{
  "n_layer": 8,
  "d_model": 384,
  "n_head": 3,
  "n_kv_head": 1,
  "head_dim": 128,
  "d_mlp": 512,
  "vocab_size": 16384,
  "activation": "swiglu",
  "norm": "rmsnorm",
  "norm_place": "pre",
  "norm_eps": 1e-05,
  "positions": "rope",
  "rope_base": 10000.0,
  "rope_fraction": 1.0,
  "qk_norm": true,
  "attn_scale": 0.0884,
  "bias": "none",
  "tie_embeddings": false,
  "parallel_block": false,
  "extras": ["capped logits"],
  "init": "normal",
  "init_std_qkv": 0.022,
  "init_std_o": 0.00549,
  "init_std_up": 0.022,
  "init_std_down": 0.00476,
  "optimizer": "soap_variant",
  "lr": 0.00398,
  "lr_mult_o": 0.86,
  "beta1": 0.95,
  "beta2": 0.99,
  "lr_head": 0.00384,
  "warmup_steps": 36,
  "schedule": "wsd",
  "decay_fraction": 0.875,
  "decay_shape": "sqrt",
  "final_lr_fraction": 0.1,
  "batch_tokens": [65536, 131072, 262144],
  "seq_len": 256,
  "doc_mask": false,
  "train_tokens": 612900000,
  "steps": 4701,
  "dataset": "wikipedia_en"
}
Each number is 128 + 32 x the weight over its row's rms, rounded and kept within 0 to 255. Layers, rows and columns count from 0. Numbers have three digits each. The size before them is the row's rms in percent of the matrix's.

# layer 3 MLP down (transposed), 512x384, rms 0.154, rows 143-236, columns 192-239
098:105097116077084116166155103133119170143168148075109182144155122147175110090092117037067115166207097131187177126122131150160098100083169120145121
103:099129123105058142138165101185158100123122110127112178075101095128189099113069078143162126154191173142153174122133177127130123111152125159089166
099:124128189144143123121155107118089147124146113153150148151167090181186094147147120137087104161068143145138123135097088090169097086140151125096133
099:094096108125167145072117114120157152161069109133185164114096116126158100130161123076099102089125165128155086169115118131094166140161155089115091
096:131164150123125133121095131189136163097098176147161157096158139081194182117113083168059133150134121161132136108109060033101135134077153059096125
100:093156119140177169159221177136143135148070148135130110049152167124124111092136142074168120089119190101167151095144053080124139072154151151172104
100:147116158153175147067153137131128095097164128130105089110079141113149063144098162122122102173106190142085102085138160127173107171057080130083165
101:143116138079204099128163189133096087207116181163136117098173104076126104174066112114173124097132104102094092123125102161161119120135110091127167
099:138148178183117155153133121162124137108129122141113160132182120091173085101101123118076165096073099150110116131057062112123073110088126190096090
102:099086170095100137124137145146188126127126099174155137107111155148092144130135108163132162096107172146084116137075113083172132085115143170123117
093:132187189158098151145103118086100136077165141108108157183161112140048095091059105113073099110197100109093125143136139077154108166094120143155175
106:145203181110116140114147172153122133195079098161128085106133161129075167148104073134075091119150079132108124145132136081095168127110139099122075
103:152172130125091160062128115103164103144173129186075129133091180130087148134169132128119128083171069182131119153103174143154062163176150069114118
096:160167138086137097116130103182127179111131091123142111100112151133068124114156182120080116140127080127144142119165084114118169097153125173137132
095:127141125099104077119149121115158147155177158139089110173145139056128143123124098121110101151208125176136099174166148098133157120111145198149147
097:157143107122180167133141105099126116144141107085032167116159180064136115169082162110141113140137091153178097147143109114154120086110138094165098
100:153108105160121109164055131151092100122139136145142139191120146149133058077054129094160065117136146150181139112048125105162152120138138107153121
102:105071148076132096126153051141121137104158138150178159053185147147119084111164134152185131178141128111123125137093136140126148175156154118177124
100:144164122085070106183124135153134159188131150166198107088214117165133119103152154150142080161113109162111155155151089182092154094137101141154173
101:168100117147093150160136087139115133203128152045075142176170111098050157123092146160113120126231136101133185129134116093126166125051121116144093
095:148209104114155113169072151130126172176125187120102145103117073174161104132170162161145122123089080203147092158157134152152172138164132080167134
094:206115126138152109091122113173046094176157135128186141089130134154135120123114140100162155112161131170152154139107165126114166084168113102192145
109:184143105144071032174101092131117121141162097125146093193106142100113095239119120106099079166154140128134125107149122132208116133147145121133128
102:110134102042172081189116117121102111117121118080173138064132095217074111045120185131096106126089165121107166116178097122136084125170110207115115
094:104178133104101154124037092068183050139175140151112050131170092123151192094106157113079105146181101099113142122205123166106179143162092107052117
103:162063106110139090121110120115133118148159130155135084113089088121120073085125150109168152148116128132185144104112091106105109112166142170100142
104:138153123139172114148161132078094149100141091090163116073160151087198074137156101105104134130138109096168096161192141175099165135131106115074117
106:172107127193109148108151101241096091178125176126135148117087127133121117127101107097105175128142161155151110104103131081124083150122118149162157
099:112090175124134157109053099138120130084169137170101178103097125143131177075084164137130150092090133121124113176151129147114157161119192083164119
101:111061125102126064136116103114116177122121093104167122148141155104079177129168126110139129079148086088117064113208084124116163104177105095064174
101:083122148147145141196109095130067103086139083141157114156170063095116140136098134099137158110069141141107112155131114081125128141123085127110122
097:179176129140186156118131166163079138102138091156149075148119125089086148133162126132102127128137132105056156132097158101095107132136122173102096
090:129101112164088139181134136109152099126177122105110126149115145090105145114129152112121196115092110157082164168119121080124176143116113059110139
097:112152152135117071058151172134160141135093127127142112107147203108139107098154125159109082132134167131126112169147089083125154122081092127166135
098:117080101126174131117107135161170108133129155137138157136119099162089090132113124167131087103105181099102147103132105157109159143204094161144116
098:114112152179172116161131157173192137065147113163157180125116151177128147144177208132147121184119179135134129175118114143150107141105099182104119
105:170185084197118087073148157082078151117148140136153127088123076171106183158147140093167085145123107182169105051147064100127109141090141155135113
097:193105118093120089109132124167131132120134131159116100105191107110093156138126163124147109119175159097105142145140154161122173135138102153167110
097:087071117101103117115133141185127103106085097057148078120173134123177203142145145134084123147086101134112117091105142128126067164172152146146098
103:147110149146118160069120085217115141117173151158130071135146134099145140056078120168124150118148087119107145121120089122138141091154157113107156
099:136128157131137124096110131158108119136109142154178138141147131141115124158124107113136152131194111119161147149131096139110150128144115126104123
098:084143094115108143110209137127118091069060127100097120159068124133121124177189125170152158150167166128131085088134100147120123136138169106152114
099:136151169185142117154114122205100094127157143119096142135163151111196177115162120180183142128111176163059100072126120107054158120183127159150128
112:135123097126110129187086110110085140152115130154146117127099110148145155147083117084044164105140157104160185107116077134133097110132093094114101
104:028127127116159113169171159111096102064125093117088075039153132140108215064136216112141140143151163121147121144149126108151119121125099055127120
102:081086112139168175128133104162069143153155124103123139139116114105103109117101088110118171151123153145089096165159095147076107126178074090112186
098:133104121103091118118185192065123131189123158110085128114172088172121161150128130150110106050183147145102126090115091114174093137172121094173130
097:080097160117175095166144134100073126101110130173096090121122144133150169150138065097149128133188156112164135134182082101128102101085169176128108
103:105112193091139137115131155130178097156142119102161165167163112116159101113175111105168076124115110091140124110086103132107160132155083121122095
101:079086121117095097148057135091159138126202125131138132140131092157131106143120078099175147075176082102076121113171130141184107125176167138138124
098:107131153152138142135145123125160131079100109157112174135093130052100118104103109160102071092151085160126106170202134148125185147068125130141134
100:153154120170193115145151105128085129136127130194086166123113110114125150141115165105178131140158081080170168113112168112115131157105122084166096
102:099093092147156153128092127124150127164109114193172079110056142104102092084126103100083119110147080129183113144188140116166144123111119188123173
102:139122126132102099096123077156135141122131112095186131114082164148155116204123162117098107139090179157095140068093115034127061087116153101104057
097:165093131118143115175148086120105120096141149109068212150091053161113138085096125128131084121157096146154165126120124163159104194133110085165174
102:135194136166105124107157127161171184153121134141074149191092161100125141118115135076083080102169118156109115137113041100096116141118098188160169
098:130091106199114112109078151130151111085145167114049157149165175131120103183098155127099186131142106149097100110128120125183143113061159172171114
104:090112132119165203116116103112137190103123197109112074183128139109036152144143107105100054138214107141101131171141104157106129139149148054121132
101:160120087093152085097150164146126152135103124124182158131134153076121158145137142102183084091076173103140106137174157125115165178177098102140125
100:138158083090096132150152162136129123145142118104104123097123104151164124156209124176142056136134139105100152184144089112094109135123184083133146
093:102158132120159122159133108053060155083133094115092127126120152120148106124101098088113159124152154133101124126130063086097088060182081149080114
105:119105097066127126120133107140154142148070103103090154178149139098159126124162126129138088078095066123148156119120115171146139110121151168120080
095:146110155144141068135095094091078183137085150127123059120117150093177063142145129107101152153065104160100142140196068138141134118092168119144130
101:137137133067127154123132105095145130124151140129189156121168121152120109123177095144157156135087165135144103166067140118102152147115119134151145
100:144117107111149150172111163173129138110090105125113099114132118127141137207109161147122079109132135147151120127118133150071131117131141140148121
103:099166089135107116109151088073117122098078098105147156151114169137132157125117146163082103193144086099124152112102106123122057067172130148147095
092:174128133130139097158097134163125128105171110104151111175158133123085134099102144113140116102168123157108174102139150110099115097111134131080118
099:091104141137117129129122134123143141141135139118093111094079175103126119102137117129134135098108144085073166150155181184141161131113132116101091
102:133116132099148107134126078219140131138146158130091107157080099050149075134107108120181118144108113073149126155130103130148162171108102161153146
093:067171160131151128118179066107155111090103139134104172105128086065156130119146104118077155135080135182120128042112136102122153152150077091094130
097:079120149066193141096139129122137124144191167178136138143143106105105158144174160100052145075142085081170140084085109075165122104127122099147192
100:185120137130145127119117143140082154162109160197129187111116131118123127110142109183131137115108118196098175125153117114139175140094108055167141
099:108159167110173091150128143165178112143151122079161116161163124092172107128158124127130070173177128130047146107119143096113082154088121124176116
098:106100146135145073145138157104207154110073156122088100104155121119177145210116128154105103108129110133117106151080110103091130143087081122103107
095:113104162169099125144071134120139051158032060145119066096175143087169178165074108141149156174168176145198125148105102173117090104147063141115116
109:096117113052155142123148161122115151170043101128111136141143147177172093085114112137126119144091116136189173123169188158113162141134180126145144
104:104140129210112162068179160134095121096129093162105114133137179105117069187108151132158121119117117123113128184136197132150085134132146074111104
098:126138079145157114088080107123130178108157135082165138067109140185171109126134188125109190128058195112167140107058093127090177100179124150094185
100:106125145136129079146146158121106202123146131133130178088089094114144156149133086128165154124110136194119145142139103120124142127110158168119141
094:128105154125126102142098170179129165117144081131092100075089108138075110101114183141126127184069107079089124189104100112085149158134105121191131
102:116102115156105142099203117166107112120101116147157134162111129108193134130112157091135157082099190160145098109133118087138130124109128150090094
102:100139074133079110131107118153138159100108154089225162106106122167113137080169147085149098147089128160133197139142123150118084083095139105121053
102:119116109122091182118158161147152105177155138111158161126080194182114154108167104108106222140140132121140141123118114155200151103144120104120112
102:113172107126158147113134169121151135157100136112147146137155146106156148102157130097163095135091081062116147093088150050142133113070116145131104
098:094139074118113123139175096174112166132150133160148102116147084167064188078170123106117135090118099189133151070125153128115147145092111115136136
099:160104113123142150162132111114121176122134126146070156108114173139136088108149091147132171123096092136124137159190079106092146085195134119142132
096:163117118092119112137128131113152128094078107098102136168078184133108210100138072104152121157145103120172134150099053119110085153099157152116120
105:101144117108074197113118176138141122107122145088137048133135116111201080135096102152083121151093168140082135143100100093140120173184183142037066
099:115093135121159122087159143083173145099075183154154125121166087104162115136116123063110081188118133126153134147153120097157137127082086105118074
100:154169134125110119141108130108152140141124138133079136158112108135105092103128131122204127053117101113127105084133152093151118134087094111129141
098:153102161208129202145148102165182075124138131126159205162119086154089183140132136116150128109149163147160143172178106136081132138086142146098174
101:149151071111182131156074119128140150094136080145053169141128061101152069152145132158123080131096070121098153129145111175174098144179156201155178
103:105128162091152127116156145207102118144056120167098154103121122183161145167152123133093124101172126128130182099118174142144098112136109152137145
098:121125121083109062095098118111134114104090106141116138121142135132168151138176126090083092196117155174100121127104144213159070145105084118120130
# layer 3 MLP gate, 512x384, rms 0.155, rows 144-237, columns 192-239
100:062130161076103118110097104131103099117164170102123120122162108112126137116139158137152152109086194127144134162070098126121107082085113185127117
105:123148091191077118172140112096123114106154111088155089078091143120143096173144172143123133106172138156119108108127141104097041092116120120190107
096:128115128106125115146161090115121099130139118147136178126169130151143094117157055075136168133122089100152127134150135142184173126142096135157166
093:135083147090156126157192149132119105111133107076127124098148083080086131113171111157095145134072132082158111121078147133151163152130156124087049
102:126103125128118120133151137115098129118152138132140144111080128088098099119147103198118184108167129178091149141093116120159103158135129094142148
099:151186125153118075059076092104111159153063136152130064149124098143158135181124110133158131198164125167107071078115101150122169121130113152151119
097:176117087149068124129162130117159140129101099142210182158134104118188043132146203104116076104181103140120134105171091070140100108114211121155179
097:081101168121143162151191152096127151139158101118138062095171140156109042147135092131100156132085170134209132117114085147117145060123141078092089
105:162098101213121137155140142131159131100089080103118054082138117109158132145160120110140093094142112196167103172125140088100167176093128116132160
102:095074102104140073149110155157131137177173160189152097125130151128126088093156132113114113133098087148122127125084100127127148151115130134136108
100:104172182111078135107061114087153104081118108133085144173191093187116087066145132095165120141163098144098131093133078200137082137120129162211105
111:111146089154123103234240144125098122091116143203101061114131108101157089128166164096062167149192157160155140133203182172114110051115132184162081
110:110154113167090117140173101122164112128134143151201116147187092108147084191129134174144078118103127121159173135175106140149133147118122099102062
095:133161149156038155140120160138168179124107066062108123075173115139129166149132135130157096072107203110171133105145102104125161163094115171158129
095:134121164149146148096102134067106127134084146117069068120093105109107091101163152090114135104161119159116101139095092175108175099123182127121129
107:112148117132182135154172126140152154152109166157153179116112119095114165095146151115172109124122109160149189086126146125124068122136140167090111
093:103151156134119142165118130135074092135136173144093094162157074122136103099137093169151164105156079111192153176176131119107106131099133145140018
092:120094074144157134151112152117162121149168148116099132168047124119132112138134134164084153153112133165159109095094163133116129100069104118157098
099:133094137126136113121152117095106079097091160144146139179111116104141116143103112127142098193106066186172117182104115153089115159145172108134151
095:141071133161134145098096154129147150153163140189107136071135113141177090117110096141126169101128123120142145100122111085124133117109131106120139
099:142132109108109134150123089085117072090142148127195165188200120133178119173141153113125126140106113154094112101129190193076134181129070156122147
100:066088135135168127133174135120099098148088144107139194153148170121162114142108084149113110048165111145140093151122127133120098108167137174157156
113:148099121179170145182121158102094134119140117123145185151148199073169140068190105104163121132116117142118117163136158145134150098137148105150157
091:085113120128173093111110126121165103121142187172111169213160137083062184165132096076108092151145108121110134105122156102187148126060124097150128
092:065115077154122105138105166154167098126131160125122122177141121082201107139212121145177129083061044135175165129133105176135125164142088146121091
101:160125188107156086100174144122166122127133144129133143121127125093155122177141136116139162093135066164093130094119120118058113097117122139173146
105:059101151097158132089100113161156130116148099120169078154169120150211118111117095143149151168132124137186121197122106101127181192102188093136106
100:149154103134102106086142136157141127197136128152119150099065174117186149146134090092135137203119084114137130151189154141122084220174104174132142
094:194133082145122144194102114143169138151159095106129112106132191136129101139169084109098123094127192140182076118146130075127139134116101102158170
107:136171073104104164083089111138065132087104158100140105215178140102093125141123132161087150138154100110165102160093136163150117162116109150140104
099:099096121158107117105183102100137119142086158123104131135177037119118132095122120115160203180099130117102153184132142112126050142111186123166119
091:167101149148111088170140149074136108117114207190180164120137135093116142091176170153102205140083155092174172119142162141082107095136116068172122
101:121086100132125121113117140113153106066117132191062115151156111199113152129120191080117159168142133142089150100162169140158134146113093122140142
095:110080061113059120097093120070139133110102127074100117134123144107080107158067145129107128155188151128108134133082078104113134170103186153119123
103:126123120141117151126107191128159083133115186111160128187088143182090131150091068128129138107102117176083241139158137108184080103171150154143126
100:134162182160092142128193165068205084140135107157148127149104159116110090162171148109106112109179132124157089130128078074140111142116156123093157
082:113124150162113108166120077126074118156138073108069135142125165152140136093102130154146177129103115141146095137121141103112116149121173068090120
097:092110088157079118177131151119165132172187179086123159132085165113117098086120125058198098095124159169145115130089124097138041116132127158112103
091:166088165140109114136079162131126130155091124123069126138146111117154096101177108186144139103130130172168141126136188138101138168149119126120099
103:115127120127125111219156162103130073091120203097131087115109116090092193149044114141169104121113183157134133116130147144146121177119158180153115
094:089153128140112063123084079159179154154123181138144106069135118090153121051127152134138110103114129140126146190096156164161088095103124092163125
103:113070081158101135144172151110145084106185088177193173137126185131106147162120072134066156120088110113095140156132188180083158161176109079179130
104:162110137125139181117150170124166119116149088102102151171086079104139169090079095149168147097166182184106077137150133103161200167169108107140089
104:103122145143101098194124123111106066104091100097108123142190123112132132142139223158139113111083078106124168138093161139145106142097123101128122
100:106155108083091075105050050124140206137185083124058115124152130109145165132134155139093096110188133187086105138161098106133100127117146096090149
099:147108153113095103157154146134086085086105123079130111076111117128114140089072145151063102116074126142174165123133122120123099087162143111109086
091:128134067060099134115107060115138129186071123100122130128117106080155135141117173154174089075111119131077114136111148132128131112128107079183100
099:171078097170123148127111058111142099093053109142121085198162123105143134111152124113079130083206116103153164101169116141141091142152182107181109
099:143127133176158078125119129155104042160109179197088101130113134152190114185087146147121088153092074135088145176128139165139123131121113129129139
100:180112120113158078142167211119106129147081147113099097166076121124155128130094089126160146088184121129063156086130110155139096095096123116097139
093:108038144136097137162156155130067098119181091175125142165108151121071133131097158122120104099173113131127190138094180106156142077198143197096097
099:115137095192163128134102107100114068089103145093137108180134138173164150124102139115119099067176097131116075122143145052076117146136110174153143
108:120132094132137048147130132151146114130142099141129137101041141136150129113110136144105157076051153105144155135152101085148125120080065112117130
099:194117137104139131124114066161076120115132110121185164098068095096083110186056139113081121065137119165122129081150131131144158169123113100139163
108:140101113129116153155094128133082095142125188098167160165143089165126144248118108104125185056091172163155091094102136105094062149181100138120097
099:122137147157120138098064151127108141121030127161172165116129120098161145129100102131149119154100103155105111094104099125170124092138160126085120
098:092104171145137129155096160090165117136175142109131172138158108196110123153134147094086131102157172151099145115136143103140133103142180158119095
104:160135174140173134151121115130106120139099111140133123141160156196095144087120101086150189087146076190115162151125088061088115114162164107114143
103:140157153095165098135141090141111171076124185127146097110137122099172185113085143106124096185121166116140137119077137087156111157135092106122065
103:096120069149104114100104144128128062150120109135124103079111095184197253101122116189145151142082173129099067174147161106107136102113109047162084
104:139082121155153107123160134102136120150145139153118059135153148139168093141077069081149113142129126086117142126072129094120138171122129158121070
096:090086180145109116095105135140085174099127127122192158159189110177183142107120116153124138087097143144153139112127160187112084169112168142106097
103:140153049166130111112156157154189115173098092056119169162132088173201096110136167143110162118192086187059107110160140103150134137070116138135158
100:110154105142123098091110117104177121093153133111126196192110148168158154101062084139154163116101063133128076154154140142138112155089102141128101
105:075130134054223151143059107094192104093105105164137078123101100149119120144175157165131112120136096151127118209135132182097108128117105139088155
092:127099189107080077208128141088134119114176123147150149150171124122147084115101083084166190117095128162153114105131104149086119188155065170135127
110:172151136147156080148164101135113150127073081131141075134074097175139093158137111120082168156087106154133118123202135142102153157129132099174162
096:170105075097090125087151156100101128145111133098129159144194113146126129126198078119174091111134089140130099144118147125108108098216163130133148
089:124152058134141154152156170124109094070145159156158128113136183083130143151154115109155178084189147103197115199064112154147122102148102135128118
098:133111125087134071102135149073180137120113087153145163069139135137153094149095154116163092118110116155147190134119119115123095161146152121142139
104:168122130131155129080090094117125167121139174163071145136173137041138119163185124158143150112139176090108091163140100089125189137159158098156125
101:130109155135085151157128128124127148112163102100110156155152148116172130139138156087064132167117152124112131107136140152144155189124157175211089
105:142113184104131128131095157092132162118100132150163159130106119165085211075115127111192159083157156146130206077093165160125123204128167062102096
099:086157150062077065142133115136159094138041113128145125193142070156134149162152145131128152081099173140194104146118148108181130125114109124128118
109:230117202132094112078084157107127101094122070146095126128129108124148163143083108089110156078154103172124162136145125137129132132042149101098142
108:158120163078128031053135104136108097104174085135050139166140152105090167133105131133121170116122111122099061102134090160115168149126104100150140
100:046073164124119099138168114134131122116075165138139137089061125116113128153105134094106083093094194125135170094113116074145117146159119108178131
100:108147098076131103124120127119087118128130124110120131161129068168156100123136179144122140123088130123171161092143118092129132150096206081133124
091:133148125096144086144184087150077140098084122158101136129127135132124152133183116146129143132101160146123116161147096154097100099133182149131154
102:135145098092184078137104086108151108103174159156121076136173125132174121124118096123105184113095079143141207072087117090174158099158171110123126
103:097117098155080142124146138116067091163176143156106113155066142127139165159087132138121096103121126156110100136112129159114177102102185127142169
102:200091180175167082135159097118125153083135178120094128160111125159071133165151140118083171138141141154124135097031116092125116164215110195102139
100:138120095177126154146147142150120076153125086185165070146179102196110125163162137192109108086138088149127094076161144142193102106105138092140073
096:079134180080074091114054128121109093129122130095157173166097172127174109166108106121120098125119168147144103127097142131072093062130157136076091
103:164108141160064119088121140135100162159135128147174138116173144116129162161146115132191115118155138152126172103127138126080103132148125127117080
100:114122136164204095058165168117097131073089071127130170133153149161141120165109117143085129089116084104086168116140122129116132108133151126168074
098:149145123137167121104137134145107111098108076215131131129091112167116160102096140080153128155140150165139173065110110173115167170173128167097152
111:124084117074115125134137142110124177138095132115102140112174161120098125181105099086133085120058077173138156158083101100098153134163149108117107
111:142123105189099083187130197087129121067102114126093185155138162116158143149132120144155142047131114123145132153131122050125110138082121097067122
101:144133139132098141112095089091147089069094092098120145151118111127174134065134127173141146141149100106133043119141118090127127097103147124164140
099:086134082083093141102136126148136098119133175141086105091128126171118092176170121200136105125132129140150123180071142043122110142100170130059136
104:100075145107143108106173105077129111125099153109145099159185157151209154116155147107105134053105089122144135087138116160163191152172072111141134
088:142075124113094117155128173132162116101155130108081172158167120126105125128151082133102118118145180147184090124095071155117145128162084161115108
106:176145160139152112100144139088093155173084091113095135168120111128195137152139156177158120119087128142127142160133146164165120132102186097104138
# layer 3 MLP up, 512x384, rms 0.161, rows 144-237, columns 192-239
113:116121079133099148133099167103124157139102065182134150153054193153147153131117105084086102167122100124069092115143156133156190151136154133146133
105:098153099094093201114153128176142117135091111111122129128117121084176154117120142112138090078138164139091149124121086172183105104084143102167099
093:114120104123121132070154126132103129132145101149132146109099096114089168172147183138198109165207194112137159052145158147173134146109112086176178
095:119129123128160113090090124119122159167160141145111134164135146145092139099137175125150093091107151152119135117209075113126086124139139118135116
096:096123098138194109135161089174136098134061138113116147143065180115077096100110093126084151155068090162081174097165096174113201148117121114090077
098:053198164051103111121113146127121129196086162179153140078140113111146060098114092190126187141117142118132074115139138096096129189133146134118131
108:155136096093142097095113143171098113112119087140113108118100151115153200130111146133117145118165102126144129102121123192140172103133117144159142
102:135170099056158098178166142139187185109177175093108157133136085111138103113178115167134119163218118127136086088126130131128121078105132129169145
104:164127108110071125137184158150119102121072098193099124116124146115097156106094149080163119092121114134086142134134128099179075183129103072144151
101:191165147130194083100164102115196030130112140137133083119129174118103133127064116183131108138095168085150083112158149162114102131122166159101156
103:106147145115172115099122087149103108121116156094108096161096111126122133129087132087154167124118090167144139148157152150191129057121145096138169
110:180107085187146126187154141109164108151079079151149048147090088119111108086133173157137144123097134186160131118161163164116218093123136115131118
105:153110112107073114170152104128162116099135145139095153069038068110124110102158137124110113137125115154094142123108095173099133103196144127120105
090:103166129058116154137140090133134155111142119109119099147126110091117115087119164161131142093116100119116139119117189126169153166116118096163104
092:138096148116163136193099117137153107120165163111208127155110127172160115168128137107194111146103113087101157156113156128174088151127071119101160
099:133129081108128128141081120129196111117122129090143141136128140188162113078174095114065063152101136072153158189146146149146110170076102075128152
099:142117143100047152093093080143112120192129135141051151127108124143158126114135143156120122119097138114123131120108147157120075139153167096148076
101:171132096169167104109126112167158107146132091121094143220088125056113096097134148143110143112135140144147115127125057135161139101179092118158109
099:117094091070218182138111166162133147136108129115154139153087141111205129117109148112136081108135157139102128106092176061155174156094115189154091
094:131097117134093142153113150117143154250206170105091105115115079106158083169133139123172104150137175106122131154148150136115139088109117121118116
104:100118084130050126146135129147137120103156100114177132163130196126182106114146140085047168168155092124089142109143156120074146105140096135113135
109:143037129104083096123101112093124102142150101183076100087124142140144119118184076135161130187094175146118130115088135122165136109138103126042153
101:106061167109125083170126159153160116067116152157072137157072151137119130167153130110105069142129166089075161083181148060178153109151128121098083
091:172112100137111111151143109139111168113134128093114123140071121132198164097124132150146157087069042086133184165136120135139188158092110146126050
098:064107133142125136108198140145133138100082141151202167122161124083113166093173114111169121103104103117104110101168153090104115151048182156159113
101:046124123114113137133130155129124086170111130134130145097141155153086163113082117144153131187131174104146101106146129130212154110077167158116140
103:165090143113049198167191128148131078111108150171142157129151116128103059077118122111168068164145152142101144130112174075133129124107159149107173
097:155172173148168106135117125105105116111103138156153148159166102182075146094109149131126145128132125141171077136084131144071089091124057200158121
096:124154142148126135115123171128103100040082156187135237170131101084119166155143149135148133182155096128088169127048133131164088112137140101088099
099:178135070133106177135134191123111106110151097109156115147137092120153127183086139190127142118139092159127087130137140151178180182131154176143171
095:070134102092123145103184128147187117164115161141117092119159083112189112111133117097109096143111144078177137148223114152142093164127124083113060
097:140073145084123141143098052089102149100138137152131145151080157125129139112083183052150119158114144155180108074136165121127058082104180128068123
102:172147116090160197077112182142172105157137136112154040085180092102205097108131137134094150146193113162111117159143142199208112128159096084154199
097:071110123125120139104140165134125158111110084071122121105104132139119138111120109169158122154120148093100116122156138204107157144143114089152100
101:194132165103101112163159141098140124097149141114109177113107108164170120141116131180113128106157130139167117165100139066112096145109095155152041
097:117151144155151149084158161081111102141177160095170121135063167135104098184162128125106074107104132111112160174115133094105086102101160116177126
092:188027080172101184122124091154130134111150112081117192151101162155130132115125083185140177125121133144158121089171111147142175142091181110100136
096:135106097115150157121119127110232104104184110114144109123103147130122113073102107171145110126135170132189195121144098125130146093169151056141105
098:122152121094123145123135169177130092095162109107186071100107156136170137149070098061094090108133140117109128152125134130122092043100166153073121
108:110149106113170144179100083122157090125127096140102177162061124086142082112156103094123134130124124136140090157064133076121099141132086130125162
097:126092124091130135132194126169118109123147110130145087118123131108111179096191122145115069101145134100155152128109099107104170124173140190099104
099:135149134086144147082121118115116146129098091073132068145058141092173118160178179110145147157127107153132138100125141099155126141097139106081069
103:097131123131180113159168077127098113105085170127177113137157158181081143095111205103024131169137173118163116088147120174123082140156108065137103
101:127182093087111104153115164110189128083118128087066111093143094091123165148183099136111174144146098165165124121110138184218135181040093141112084
096:133152130164099132173131138094076109209193119089115148161174151126125113187115094133096143186079088157120143144097156159142119112107161093177119
098:142123129102127112085130169175123110124143100088103123159166191101144170086185116122164104200182118113146147122091161103130163152140084190083176
092:094072128138138181046122108153196121130139117153172100093136116122150169115103073123160172138171182088146141133153161152151116179062118107119148
101:122149098099115082115149159120113174157188126152144093128104150190164120184118170104090160167127140171113124109154066181132135124108116160108156
100:143170135133102106135110162155138129079105157131125079102183116172116134130193166094078150140138129096158066059097125153096203086105114144111158
098:117116161156108136145110067132145173123149156120124157095139132112096136137168143110153108132133126133145122102121097141079132130158162140159134
100:068110179087174141128147087120128078069092150125147134126175162110128153084128129147105134155064157126141138134112088130122171021120032128139109
100:122082052149098141099072102134091158154100166114114100121162154149143178130071116105155098151120120073093120109092086101058134087158112133139178
107:128090163103119101079128167130131178143136092123167132130121088121163105072148165068145091103147173129140120167109122150241136081090120162141133
096:099148170123116088136159109128145058125143190142122078113129117071113127114093146153162156139111178127091104119074160104101107199175133173151160
106:138092171071108136115086100109191105115187096108114112113122099197134125054201176094115068164125031059141132123165142124139091184126059169079139
104:133105118147091131128066105139148164081120158174158131117097155145158120142140176096116122143137128141117151129133107117152176168159103105095152
101:206139117137106137123181117102156147115095152128161121175160114171116152081109181119184113142141091102125092091137116123117177092156113108101136
104:176142141121104152130124157093176128166157128097163084131145078057079114136100100072116212174161138164066117120077151157149136133129105125122122
101:047085119105110143123146156133130140153089111166074124084160085159125109127133090097116155121125118148120094133127148145088133104187090135124100
101:143199181096126150097108120133152141136106142115094106118119149092070117137160077101169122132157105131098131166142156098189135117089118170104156
102:179150186102096129185149081136093130106143121138086156120090112149131107092117132115120138100088159157176183110116090120141166106155133173072130
099:123077072153160173084092081128150142122150088153158144146185143098125142150122120154182157094191123064125110129185087149134089156116166136084145
100:129137111096081135152097142164140116103131186119110123114149133144090139091105188120096138068084172152102136117139099090164119133187118156146118
104:133131154108100141128150130146172117101107103094102111135154139130136169059090163132118129123109098173142106097133115131082131158074047125219111
100:144123096056108165127175118120166102145110151169062136088115163169065147160107126131120106141093102141115154209102126169120185143137141089102120
090:129133109159182161097137096153092097142131130121088092099116141139139136156172153121059088105171143141054061171108095135161134125075141127010123
111:149153054191132127129099119100122130135151116167117128101177096122167135165109168144132119133102108160130100126156111180088091073168122222101162
100:197082148079101123122075175127091171135119114105110119076172159166122131153095073070146113087157113150125137176095129085128114135166106204112090
095:097142129158164158093105130153069178133150120103147136112068157144125088062081125131164105129146160155051124146152136120128126087137112162146084
093:128100091135046127160108122149109088149148130173128114138145108178139086091156169141145140255093197097124158113122124119191083087175123135182169
098:137124128161148070196066196102084110130107101115140094143128111105112227095098180115159113099094059115114140156131080117091150102145148110182063
102:128126044173135144151177100132096118151145071130126078134136102124086082082138169087164165094112126128135118119141148089137104107112094108100084
097:174140041137123154172142088145114144149138131201089131138143167130081168096127123145049127172078101118113130092127142127116181080119081147096155
093:111115117123170141153112092141101100031125084130169141089124115151140064136187118153135109120098164159124188115141170178149138178104099128098114
106:077103129150121129134089119136115124137113098125138142139080175184119092099171167087166139135104128104149097103126127208116133107072097152149130
106:150138194157119198116138104118112150096103148144116133115142133096153070087083125181113064114184103117165213123123080140149117153121152133059160
100:109158193112124158089124160126160122096087113135130123105091085093129115136082140138126167089067120108123142093127138163179148093118137126134127
099:141121135111140108136102130125163135149037155134104175116174158165120136071173139108095160124103107122139111188134125182113148143137178154132138
098:108119125082118112145121122145227095133107143092102136075166129110091134138146095099153158186105201089121095175118161101121088122130093140131154
117:101118199142152130128082132140106109149139149164131145140108132162176101095114140106129118143070137137106116146138159153144132200119116131129083
100:152129155097163140099156139133117195115105184164099110094124146116151145138083126034132152102070114150122115063133091173159097143131120121156124
100:102146186136067155132168132130108079170109150180130105118127137184094126166133105173079182075091047113134158134120136121162123133155149054105145
109:096195077132116126177121144144130167098099119169121127157114131118140069132097116117144127152170103171182094117156154149081131153041126104133112
095:140155104045111064173170153130105074078122097156110143165140084077117150134195087180132099130090079146090099133072112137131145112164129112155161
106:123108168140093147134159136087137156127154078161106179067141124106125163150188158166151148103128148112106106127089149164156171118140115088172117
098:136138133125113156132122160147146148044062127128139062147099125137158111140112160101101089118145130080115098130188112087108092085108152084139142
103:169174084167133110141148161105084142163107133190083093082082139128132141174170109111145126131096073119123181112126139137123104151164094157139106
106:165104101101101110101139137156122127083064164055133087079165148118141106176134121183155132147163123099126151161123122190085114137156188212118036
108:143162120138121150128086070154173207137153073172112116153072137133082119112178130036102097179124130133174092142153141168113110129138142151078164
095:109078081115056128148095111178113088112145127068112136097173046138147124100157131126102109113118180123154194090088150147116116116116125084115149
104:160110097099111140164129102162146088135055092142114116143137101121113132135160149168086089161130172118080148173061127135119152140103139060077060
105:090105142126139173182124073118187174117120116108138163161093135150176161148085144130126142069162110097115126108083141114135176112141040101137153
097:108142136162126145127128119149129129150101096121125136165151113108072152056148141160171122156106106085112084159179131084135144135148130073121151
100:088116149130175125169134117138107179140123098179113150153156115115124132105080131129162140138068144110089093092139172092156138170077086112106120